Weights of a small GPT-style language model, trained from scratch on English Wikipedia.
Architecture: LayerNorm before each block, rotary positions, no biases in attention or MLP, tied embeddings.
Each number is 200 + 40 x the weight over its row's rms, rounded and kept within 0 to 999. Layers, rows and columns count from 0. The size before them is the row's rms in percent of the matrix's.

# layer 9 MLP down (transposed), 256x96, rms 0.207, rows 19-52, columns 48-95
102,219,189,226,238,260,206,167,210,237,186,207,254,211,148,260,216,234,210,221,187,217,211,216,212,225,268,143,183,165,201,180,191,219,220,206,172,174,166,302,151,189,187,130,194,224,152,253,236
088,211,143,235,215,167,230,216,159,212,184,190,152,150,224,247,144,92,208,252,226,162,215,224,245,247,283,148,159,260,192,217,189,195,265,182,256,177,191,231,167,194,162,234,257,210,213,209,185
094,194,200,245,232,183,151,210,214,186,175,198,273,222,217,196,160,296,156,217,255,157,211,286,155,126,175,229,225,256,216,152,246,221,230,228,202,223,239,138,212,258,192,143,214,251,249,203,249
117,232,116,262,256,167,158,182,212,237,210,220,248,239,202,243,168,206,224,246,204,180,199,135,152,279,205,200,238,159,164,254,109,122,228,224,161,203,138,128,174,216,172,232,81,200,207,254,197
096,200,182,170,214,243,192,216,234,219,199,224,204,219,224,145,175,278,213,182,238,236,196,215,160,135,209,177,160,199,200,138,221,268,239,229,224,213,218,229,272,125,171,100,326,169,110,165,160
095,210,106,151,242,212,148,209,229,204,209,200,168,238,164,221,193,175,169,168,129,207,241,156,245,165,213,193,161,238,254,194,174,225,194,242,158,203,152,220,231,274,153,240,322,199,181,116,177
087,248,213,282,177,173,226,209,225,162,211,267,253,210,260,134,252,104,225,193,187,206,173,210,152,254,231,203,224,244,166,255,211,202,188,155,163,219,211,123,274,223,238,148,173,210,163,224,180
112,196,247,192,162,180,211,272,235,211,169,227,201,172,196,190,186,223,191,166,225,175,234,217,158,232,170,192,217,207,265,163,248,151,182,202,230,177,196,216,236,211,198,235,59,211,207,138,202
093,164,199,169,178,153,94,175,222,183,228,160,215,143,184,183,166,271,238,238,201,246,214,250,249,282,164,197,190,170,193,179,193,293,224,126,192,232,176,214,158,223,170,123,161,187,200,226,173
109,191,206,190,183,237,249,229,213,195,250,212,206,249,248,229,277,179,197,219,222,179,220,175,186,178,152,189,95,149,118,133,232,222,201,258,211,274,166,167,201,238,208,219,156,143,192,212,159
099,192,213,196,208,169,165,153,172,175,223,180,247,243,180,266,163,133,218,190,283,216,152,249,204,184,178,196,236,227,259,234,248,202,143,199,159,184,213,197,188,180,195,135,189,232,195,170,273
095,252,213,153,215,102,224,273,185,237,216,161,211,236,192,243,179,149,240,206,167,184,208,157,187,177,195,167,233,234,157,303,221,227,137,184,135,227,162,131,172,227,216,181,140,227,254,144,244
094,211,225,132,224,258,157,245,176,135,260,106,144,312,201,130,195,251,204,167,119,204,137,173,198,257,179,183,171,186,208,243,216,177,169,197,175,133,210,234,147,167,243,129,233,246,186,300,233
107,173,243,186,216,202,191,162,247,156,219,134,147,163,213,178,263,188,146,228,271,178,118,207,237,257,154,196,198,203,161,254,200,194,242,178,157,222,150,165,187,180,285,198,91,197,210,200,249
120,184,154,209,265,179,212,236,122,231,219,144,200,151,200,228,223,134,211,191,202,175,206,234,167,211,231,289,250,161,174,235,160,193,132,227,195,208,153,191,161,207,179,298,275,240,166,176,199
092,175,194,225,188,241,171,223,172,215,161,160,192,168,240,236,224,210,187,251,146,229,216,229,186,167,130,239,245,155,195,130,228,115,180,218,182,223,173,149,190,246,209,178,239,119,194,228,148
090,164,190,231,271,211,229,198,228,229,230,164,204,162,201,151,221,241,202,233,224,184,131,227,201,212,242,227,154,237,150,200,206,187,213,129,130,190,163,193,229,71,220,255,161,198,186,217,211
108,211,255,173,217,256,176,194,245,135,170,172,166,201,159,203,157,232,170,149,281,219,120,249,136,177,190,198,159,199,200,179,205,222,174,258,245,193,203,191,134,233,202,211,211,210,206,176,227
092,211,197,256,240,172,126,209,248,162,169,160,201,129,217,165,191,153,215,222,200,162,212,133,223,180,168,177,137,218,103,144,210,200,268,183,219,179,267,257,229,143,192,212,191,196,179,257,172
107,193,193,235,167,241,185,239,239,155,213,259,185,199,200,213,200,240,213,279,323,200,197,181,195,215,234,169,165,166,166,180,139,182,129,164,199,207,197,175,238,135,197,176,135,192,173,200,300
096,177,263,191,172,188,197,170,244,255,212,177,187,204,204,147,132,139,138,203,166,183,256,204,168,161,222,335,186,181,224,191,168,157,261,198,180,174,143,215,190,219,208,177,182,257,224,235,194
087,143,184,235,174,223,179,253,242,240,190,147,169,274,212,145,110,182,219,213,148,182,184,163,234,211,162,198,220,239,180,263,234,201,185,170,209,223,212,246,224,147,164,216,167,179,193,190,202
098,180,158,234,231,200,158,235,254,203,274,305,178,237,228,228,218,176,184,158,259,239,208,196,290,146,258,265,208,135,195,187,237,185,160,197,223,221,187,168,246,207,194,159,197,182,332,237,190
120,89,107,192,147,171,225,241,173,190,265,277,207,237,237,160,198,234,206,151,189,206,190,262,241,268,163,245,236,164,169,195,233,238,265,214,149,216,167,136,242,240,181,192,189,171,198,271,168
097,174,294,145,234,218,192,222,240,234,172,128,246,246,251,201,170,303,198,179,139,200,254,255,172,211,289,233,255,234,134,146,150,178,236,253,244,151,266,219,178,211,235,204,310,233,233,193,164
091,259,192,225,223,193,163,240,187,214,207,235,192,183,193,175,202,231,265,205,193,148,229,230,175,252,309,169,243,190,175,178,142,206,219,195,184,234,220,272,223,177,170,189,237,222,205,248,203
103,195,76,131,188,232,234,190,182,244,188,180,149,268,215,142,221,173,216,155,223,233,205,165,245,249,226,241,198,192,173,144,173,193,114,239,203,218,209,261,167,253,215,213,165,259,157,195,126
084,142,193,165,190,148,201,210,208,184,168,176,206,215,216,162,194,166,214,197,184,106,220,157,195,211,91,136,199,208,207,242,201,228,231,229,293,149,177,230,178,258,279,220,340,191,181,170,208
086,279,151,205,226,144,190,252,268,145,235,276,197,197,250,194,176,210,176,213,176,286,148,136,202,167,209,172,158,231,175,239,154,180,210,189,195,214,238,259,238,138,239,143,202,183,175,216,165
115,264,293,242,195,208,208,181,209,211,217,179,195,215,194,151,269,186,127,256,236,295,245,129,214,213,277,258,225,131,193,166,182,193,203,203,154,183,187,198,173,161,245,218,222,218,230,205,151
113,234,233,202,252,201,199,194,183,199,134,253,271,265,183,272,236,92,197,281,236,201,187,176,176,207,239,217,115,189,226,203,181,152,185,211,164,133,261,149,139,160,220,210,180,252,224,163,223
091,271,235,235,105,259,217,230,217,159,195,219,180,210,181,156,233,175,185,208,193,228,168,195,189,265,182,198,185,170,200,179,296,207,220,185,178,274,303,266,212,236,181,183,340,210,223,221,190
099,156,182,179,179,173,196,169,179,159,216,109,213,197,175,239,212,153,130,202,225,159,212,243,177,226,215,159,151,299,230,179,220,186,275,166,238,180,226,202,210,183,152,148,265,207,144,239,192
104,192,175,197,245,225,174,243,191,218,191,139,287,220,225,180,238,171,198,188,251,157,190,218,188,158,86,205,253,178,156,243,149,173,170,219,262,123,198,263,202,143,209,239,105,208,221,222,212
# layer 9 MLP up, 256x96, rms 0.203, rows 20-53, columns 48-95
095,219,243,221,177,229,137,175,208,196,186,142,187,217,171,168,167,199,259,270,238,216,186,157,209,165,177,222,209,190,220,199,213,239,130,197,183,251,204,229,176,232,201,122,230,130,239,180,137
104,197,145,191,190,169,248,199,133,151,188,257,160,247,205,208,190,204,246,225,254,230,254,202,181,232,252,173,210,230,238,202,269,188,112,191,216,214,207,135,188,195,237,158,150,203,250,260,286
103,219,219,259,194,215,167,210,260,170,229,214,127,213,145,233,126,134,171,169,259,215,165,95,200,280,206,151,265,212,228,245,169,186,189,265,166,224,210,241,203,203,193,177,131,238,240,237,196
100,167,162,186,188,185,227,241,211,222,131,175,94,201,172,251,140,238,171,195,192,215,183,204,164,147,205,157,260,196,142,141,231,169,175,240,202,213,163,174,215,256,272,283,188,200,153,153,194
098,224,224,240,198,268,215,198,202,157,199,141,232,188,136,200,153,176,152,209,276,313,215,224,198,169,210,277,194,178,210,132,166,185,128,137,149,233,210,200,282,232,250,230,221,252,202,230,176
096,265,211,231,259,197,215,236,177,230,183,168,205,231,146,231,201,156,186,175,200,188,190,147,180,164,189,254,212,142,232,212,200,272,199,239,232,142,185,275,125,194,124,298,183,190,202,219,206
104,181,222,194,204,255,238,141,219,176,177,179,170,242,223,136,135,188,211,253,183,273,154,210,239,183,207,135,197,155,159,189,236,211,96,266,232,182,154,187,250,272,191,228,210,187,204,292,129
099,205,156,202,246,178,230,187,189,137,148,277,194,195,102,220,146,262,138,202,147,198,168,208,197,231,241,125,307,165,234,222,254,228,245,133,199,159,217,192,209,179,209,222,164,209,245,165,166
097,159,107,173,204,204,142,170,193,196,171,212,187,192,210,108,172,195,201,158,156,196,206,273,225,151,290,171,238,219,128,187,217,149,171,214,214,218,231,180,277,224,217,184,248,238,170,262,235
101,235,179,185,192,188,230,188,262,145,258,192,240,271,226,170,221,123,280,219,201,190,174,241,228,254,217,160,239,134,159,183,175,185,176,203,136,273,207,222,228,235,243,276,187,232,203,150,231
099,170,201,178,221,206,218,234,169,171,166,270,220,199,204,229,211,258,202,225,228,249,229,225,191,232,223,202,246,189,242,194,206,167,241,132,237,204,217,213,255,214,197,198,260,175,182,230,253
097,166,239,209,258,88,160,152,144,236,136,269,217,161,218,232,170,138,221,244,185,181,141,150,168,218,150,167,208,173,221,181,315,203,117,129,189,211,227,129,195,256,184,210,217,180,204,125,178
099,186,168,162,244,263,145,329,183,218,115,209,214,202,211,179,165,195,197,127,192,164,238,182,271,107,203,256,237,219,230,161,137,242,213,190,158,191,217,200,160,263,199,188,217,286,212,234,225
110,190,205,191,287,195,190,104,166,213,160,244,190,191,203,227,185,233,168,134,159,269,278,194,138,184,122,159,194,187,158,195,262,175,134,204,218,244,138,205,219,151,235,170,183,184,171,175,307
095,226,184,213,236,206,187,233,233,199,254,190,161,270,222,141,184,244,240,187,172,287,232,158,240,208,173,188,169,224,178,216,174,249,225,266,208,277,156,215,154,230,218,114,179,187,239,181,164
098,228,215,211,217,201,207,163,230,179,207,187,230,210,211,230,290,240,233,175,249,284,279,176,273,179,277,226,187,215,193,198,208,256,174,129,240,264,254,209,246,163,285,201,190,216,274,279,257
103,197,157,96,141,255,246,120,240,197,177,236,169,176,206,152,207,192,180,262,192,207,142,238,115,119,119,232,164,178,188,188,232,225,145,149,194,243,194,204,172,279,172,200,242,281,193,229,227
098,192,238,95,222,235,125,217,211,195,190,178,259,235,113,131,219,206,218,242,274,260,168,166,200,163,170,267,157,142,180,200,168,150,160,174,230,232,197,203,264,194,210,208,178,281,272,163,209
103,207,242,197,220,177,220,120,214,119,268,289,146,175,227,149,202,207,154,203,193,219,171,188,254,173,169,248,278,210,164,191,203,191,205,165,256,215,144,238,236,227,212,159,213,233,177,178,264
105,212,180,267,220,199,205,200,213,204,143,171,260,220,213,244,282,202,172,260,223,197,162,218,263,240,272,196,260,163,128,214,257,224,213,85,175,175,228,224,177,199,200,212,248,185,216,182,215
094,146,230,213,196,138,195,200,190,215,186,193,192,244,207,182,288,180,206,141,159,251,125,229,214,194,133,233,266,174,234,230,228,207,261,269,196,147,178,201,277,211,147,186,218,211,231,221,201
094,182,277,301,275,186,224,176,185,246,188,254,242,176,214,276,224,226,188,174,176,150,191,136,121,175,203,171,304,223,152,192,196,205,226,193,189,227,247,207,198,159,158,211,183,236,128,125,177
114,173,226,137,179,185,261,164,220,231,133,172,147,222,192,188,124,159,155,225,158,205,244,161,221,203,248,163,150,199,234,173,145,216,218,193,219,172,239,215,183,230,207,180,195,200,209,198,210
115,169,162,248,153,216,162,212,225,209,182,137,339,248,178,166,195,148,140,191,169,218,215,160,200,186,189,226,262,229,214,256,183,226,204,179,277,169,176,201,219,210,231,207,200,181,144,63,318
090,161,193,151,179,176,243,139,188,228,158,170,168,255,259,304,228,167,204,178,180,203,251,269,202,258,186,181,132,227,204,232,237,265,219,213,203,216,176,248,244,147,175,134,224,226,150,149,134
098,281,216,177,170,271,171,119,185,112,260,210,194,205,230,222,143,195,192,251,210,158,251,142,236,182,192,236,210,312,236,198,223,171,200,190,226,259,165,176,167,205,226,124,191,228,211,188,207
093,254,167,230,202,243,242,179,195,238,197,196,208,195,259,167,241,250,202,208,165,285,187,241,190,178,281,210,187,227,246,185,262,234,145,142,116,202,171,238,227,204,152,204,233,196,135,184,110
097,247,242,209,149,175,191,211,144,196,229,112,208,159,222,180,189,179,159,233,228,209,219,288,229,271,208,242,120,187,234,146,227,156,253,210,180,229,168,173,145,208,177,220,186,220,209,138,209
113,188,199,188,252,152,217,186,167,246,213,234,149,250,197,102,145,134,202,215,185,146,188,186,269,188,184,251,219,244,241,243,143,188,241,140,228,205,142,214,193,225,213,186,196,189,159,165,200
104,173,257,216,153,227,160,134,190,170,205,231,201,220,203,221,208,238,224,221,212,161,218,191,203,148,183,200,152,278,157,273,257,250,179,217,170,166,242,123,198,254,147,177,217,157,191,212,198
096,139,151,158,298,203,174,124,215,184,138,144,236,220,115,239,167,241,163,203,235,223,243,223,193,231,262,127,189,249,188,217,159,244,171,161,234,158,162,149,153,187,196,216,236,180,175,211,194
097,212,261,228,148,190,212,162,234,238,206,162,155,202,222,255,243,214,163,225,181,288,284,198,229,250,128,223,253,200,235,189,164,179,170,275,157,224,130,188,188,91,207,252,195,179,251,188,165
100,210,217,186,210,184,213,180,292,219,164,293,209,155,249,135,178,250,198,204,263,177,131,260,197,156,255,192,159,187,242,253,213,254,147,216,143,232,221,157,173,170,184,146,218,193,158,211,235
096,189,206,216,238,231,179,173,296,271,224,205,87,208,216,194,156,205,205,166,205,247,283,220,211,224,216,298,210,184,223,229,235,225,219,189,217,137,222,220,147,137,230,200,186,235,172,294,233